Part of a small language model's weights.
Size: 14 layers, width 128, 4 heads of 32.
Architecture: LayerNorm before each block, learned positions, tied embeddings.
Training: a variant of Muon for these matrices, 150M tokens, 9477 steps.
Each number is 128 + 32 x the weight over its row's rms, rounded and kept within 0 to 255. Layers, rows and columns count from 0. Numbers have three digits each. The size before them is the row's rms in percent of the matrix's.

# layer 11 MLP up, 384x128, rms 0.192, rows 323-383, columns 64-127
103:139161082099136154110071135146094145115101113120153092126115090081202163107169140115090074100163135166105100096156144138090125165090084132118128161153095101137099153098089121175121176093137165
092:126103109139148110206111140136161179142089093124139136131147086100125073133188146137033128128128134151143140117168128128156179106195150137154192095169136149137110128097150134172087173165140122
102:144126117105107166107099122093132073108121078159112080162176081154137104139121128086139148114108105146154191211144157205075121170136119154088142127125094128159117160170134100152138169143132091
097:069109132115110164114147125123071116144130128137130091119120156163098080167117151109098175116146157122117038215066083154106120095141157121154174085127155079176145125105114124104120130139172084
095:166165099181145161128128151086054114113122161168117119148139139125115127160122136119090156094119161156198143119080094160089132127158134093137177074129163087156074175146075139152105139135128148
103:211152118181147146091172155117132154127079101125088126126135141124145121173138162084100121094096126150132198112156124120132156119155092105187115103117178130198146132139113144088122123189185127
105:157138066102096182122103146127123123215092132099083117142127200157135095108186120147163118083103126118119177172071114098152073116119143101079110102109121158128092094153157155129083134198141177
088:152191077131163127111124187096147116141116079117075067119160165168071133081071089157147173098141144122096134137199145125144186134086150114141164133137167132167087171151111190086179194077128083
104:115044131098066111107097131076129152117153146107094137132106098111166110084177164077170138172087077075173141195091123114133091168200220164109141129165109127135134118119144070102099142150098138
100:066127080129119112126167116122129116120127096091114122170104092133084128070157113128083211174094119137112043137143116123072113151121112120135104138109105130095130167154117187083164154120144126
092:155097168131126148066153150107092053136119153110115126087096137097148120167120111121138144092102136100224160162115163166085138140171132154155149090147128175106117143179161037150180129139144157
102:132148133140167166127091156139140131192128128169135153162095134118163153130118102092171126136201129125148050134099143182092107115090081165083101155118100132149081088110140159085121121153163165
102:120137042135144166137167188138102177159125092131106147108046098085150122173129090130088202147124079187143055080092149107128174090076111104127121109124090141153072097149055110165131103118120151
104:126101110061161150071184146161120145114144168119124140145148096095165142118149145070122151057158088098160118168078085134163111128160090136170111117167121098104189042100166107089103113163205159
092:123159150105160131121146112143133119114157153097126088078123148107078145132131140076172148131144162188116126103185115075108088089103083163143131139141215110137089083148121135148181145122176125
098:139179151114100198151161112153155143151162137104119106120094146212148063145101116115139184178132110079105097144169131104098090131163148154126152117147148162121094172161088140187126127127134138
099:141124097147122139161098104135100155127139158142146122179169147136155119117104209105130094117160132123130153086096122069130174073152132067104147123181093092143164105105148179114116082080103174
095:090187073177142132082070150204167177082149160110090145169121151120155150155110104093124194139116141171074144092086181104139106127098127152134146132136158089134140148110147156101148117147113116
104:172191147102144114204130137170216133131149105100110133178176112087164165179110145147081152136139144108113189150129129078166111081127115128174084178132153089139125105129124128080101114129175133
102:173135124107089126136139137119197104074146138109095141128162104103130103105051119105159142129172097150142091102107119033148109107149117087073105132136085152170155112134154106175118081131099176
093:164113180146162149126105111125113130134100096137213099102146196165148084087133149142059160157199133137110106109066147080135104084117170126246182110122155108137091139166150129137165091133141141
089:148122139093063147156151133144114091126155160131104119126104139137078150126116082122123149138131167123110070133137087109135132147145103160125226154157120115079151153156134146134154091124093156
098:172072105141127109213165093135233171169115084101117178142062111138165142114086118123099079173115137140151155109144148138115118162166172130117136102153145119152151166129141148111153129150087153
095:049139104128153145121217085147109108172151151132135135148116106118119121119121092148077136117149114101036048117129118107094122136111120145124159175206109150162145157115131095157095113094139101
095:043064085138154169197159143200118158152158124055093199129161155145146153147150114099141076131123142112100143128048086199153177108170148135210126131136150109117126169140117149109091100124116142
097:119099096131127142158171089151139123166164176177121138175097134124115099095122114089138135167174111139125114108096102114121128053110039098163182058111118051116132089173184106098125201132129099
112:153107122137109123129169090064138126174162116104138134147102144099188099146176125104142086116146110151066111069144128136195149144132172175101158122130105117085152220132164126089089166124157132
104:154120163124149160104067069115091091113205097142125087131162160069169135093146130148112104107145095146136139179089185116078072153157141119095149132151069109141106077124098120098105154157102125
093:084161099092136073141124145113161148121133133156116121196149128138182111182102133123131179142144141106101129134152126103154147177119148152076143089186104109104115110177077106118092143088127121
100:153065108173126114094126143084135159170123127061137098128129209136122127164125151129171115111106122157200121150149187104157106121102115125114096104126113097124127151169171181136059119180143116
106:079127157085116150155155133112122131136170115105140123115182135077168109130124105148127092159162049132110129110088115168172155095091127159106115145132092137144116182137134103086093137165167125
104:115171090115090133117114155107096132140115100112130165107140148126165129179107102113137194169165079092119128137153127113181126115118137133149145137108118137095084184177111118125144150153131118
117:127176070145134128118170076100158103150151145151103104179141193125096068133096167131095175153121120125110074153099131123142122087120168171108148120173144066160131118062170180126110119105152115
107:150155119097138151128089147091128137148170178160114070104197078130151080158121189120126135150095121067091186128095090105133095147077167143132174106163136085115108152131146083171124115142128153
091:125180112126146094119164160085178107125094111103094139105097190139153164062084150148103055174190142117132101160103111118125142131111078160179111110132185117135131115148123177157145159136127165
107:081159049151154134128194122131070117152163166170102147174086113138084076145130092119080089166104161105156161138080152086187151052181165151109119169098139124135119149110083145137121157123110117
103:156091072151153121145143123084087158121201120118150120144195100037136146159168113138068122107087155132161152071109095113133102159091157112137098145124050191166125120143181127132143134163112099
102:121113159114111186122143105121155129173102135160159127124125142159139090108136103100180137071141116049163091125105132117098136113099112173071190092160143166152143167160120085159182125139134080
102:067094066107102159120172198148183093188163121145111198134126152164148121100156162120111122082183139122210156106095131160106074130140195115115113096136201143130107085163114103139159092151150127
105:081149068156111120144196112138163143086180199118114141176070082094193165093139139132102173119131140152128084132159122101111215063097094151132156136134123130148128126198114137114184133120108096
101:205140175123123112084140134145080177090090133120142091187127116179175088116124131091095123087186185195134123178143140150140152094143126185131106134087154153151081080196126175159128148151102173
098:072196091105118132097129077059203121100114169142144072141103138122151163131161151086120062095077124102092160190101143100076192148152129196091076154135077117103125147085125127127093165109148113
094:114154101182166104135109105112083068159093117121136149117160084097164170150074235152161127156153161132102079120170143116138095142097171149180123141155101096068179134061084087134118128170104139
094:172115066122126102112109112185116141150085113114085124176179146122107143151102139102193124145098105144164103128196121126111167180120070146140154143123139158078060074162165120186115117130136161
105:176070089140140114078149126107098145084133088059102149154094139123110129098136159090129117115159090156114096063143134106081125113169137146147178202067187143116169142143097134111083109169185135
095:073162042088071141149103136086121086066123159135090086105132137116130128150158185096105127089166073121149141066111157147187175173139171115113055121135134130121138121096201139145126139167127132
096:155157079103160124105112147127129082085092149122102105151082129101126149152046125173157098137214135122119125200084107066124097150139124165095080192147122171152109099149079159121128137178168177
097:089109129155145050136165134164112148096151130151158129112173135137166129174126118176102088165132185114123078152095152091174117144121158123135153104173142125200162118101135181088115109086126113
100:128112109119117137156051142127078070092110076118109132165127101083179080152158130157145111098149065147138169101120149149128094127190085115078139104066163143165056144157138085157142162154163128
094:148106093119179166171134151055158116057106113122111127164146094176134089123117074144130074156152079170146070120153087070179107093140095142132143110130110121081104131125179071111164121136111114
096:151157133122118157123127101117132103122119118179115129120186184144078087075119136107130183099174141041079105178136134118145126119077086147077060141145116173149125100156152107158135100175089146
091:132169154094132113205177150105159117072127133157093121129134083122129134134087101059074185134122148118100147148141130073141092121158112093130130112147127196130085139142160134215135165098185086
100:153180136132048116180145148091152161096112162103119119113159115105143174128109149135189104115110091132096128193152077086100111086097160168131075145116150055120153149158124168135156174139142170
094:109137112152145118135128073113109113115118088119100085153053141107192060096146110118134107158128169148146187162071091169085162123149182129173112145112152123112120145120135133178098154145126094
102:107146107146167104183161086220093121100177084131090151135144176095116144075138155100158192119142058109099116160112188154117147099154105124173156157104125128168138135169141140122100108124144100
106:067145086158099099018154179094161129107152159148083104101123145146132106123110155110089188099157142147052097084069117096106107177171071109124093168172146119067111094194158109122105131172158180
097:166141126091081139079130140118129138136128154160137061130153132084096108176143077095125128084077124183132102115136123125092126163143156102103220155141115162075131156170079095193195066109120107
094:130166100101129116196158070122133120142153106117117134157110150139105065167122109146187140096147167118095105110157152133098176120111120147228114149065126111132203097104158156177085169130134075
096:155126129118048100080117100121150115119130133117094121155146126076161137101155093109057093122157106130109082163098110190121186084178036150169122129184169129150109139116155155147131091079169110
103:098114157129144136113146097101144120152144182104053117133173158087147185124148113137119120195199107200141162067100133091174124137147064142166137162197148074110100125146109080094133199157140155
102:171162112113118152139101097148134059126153131101140115139109171122157183130088112188114191123189175118114108069082122136158118158124117103152120107097135181129170114136098096133129154152104062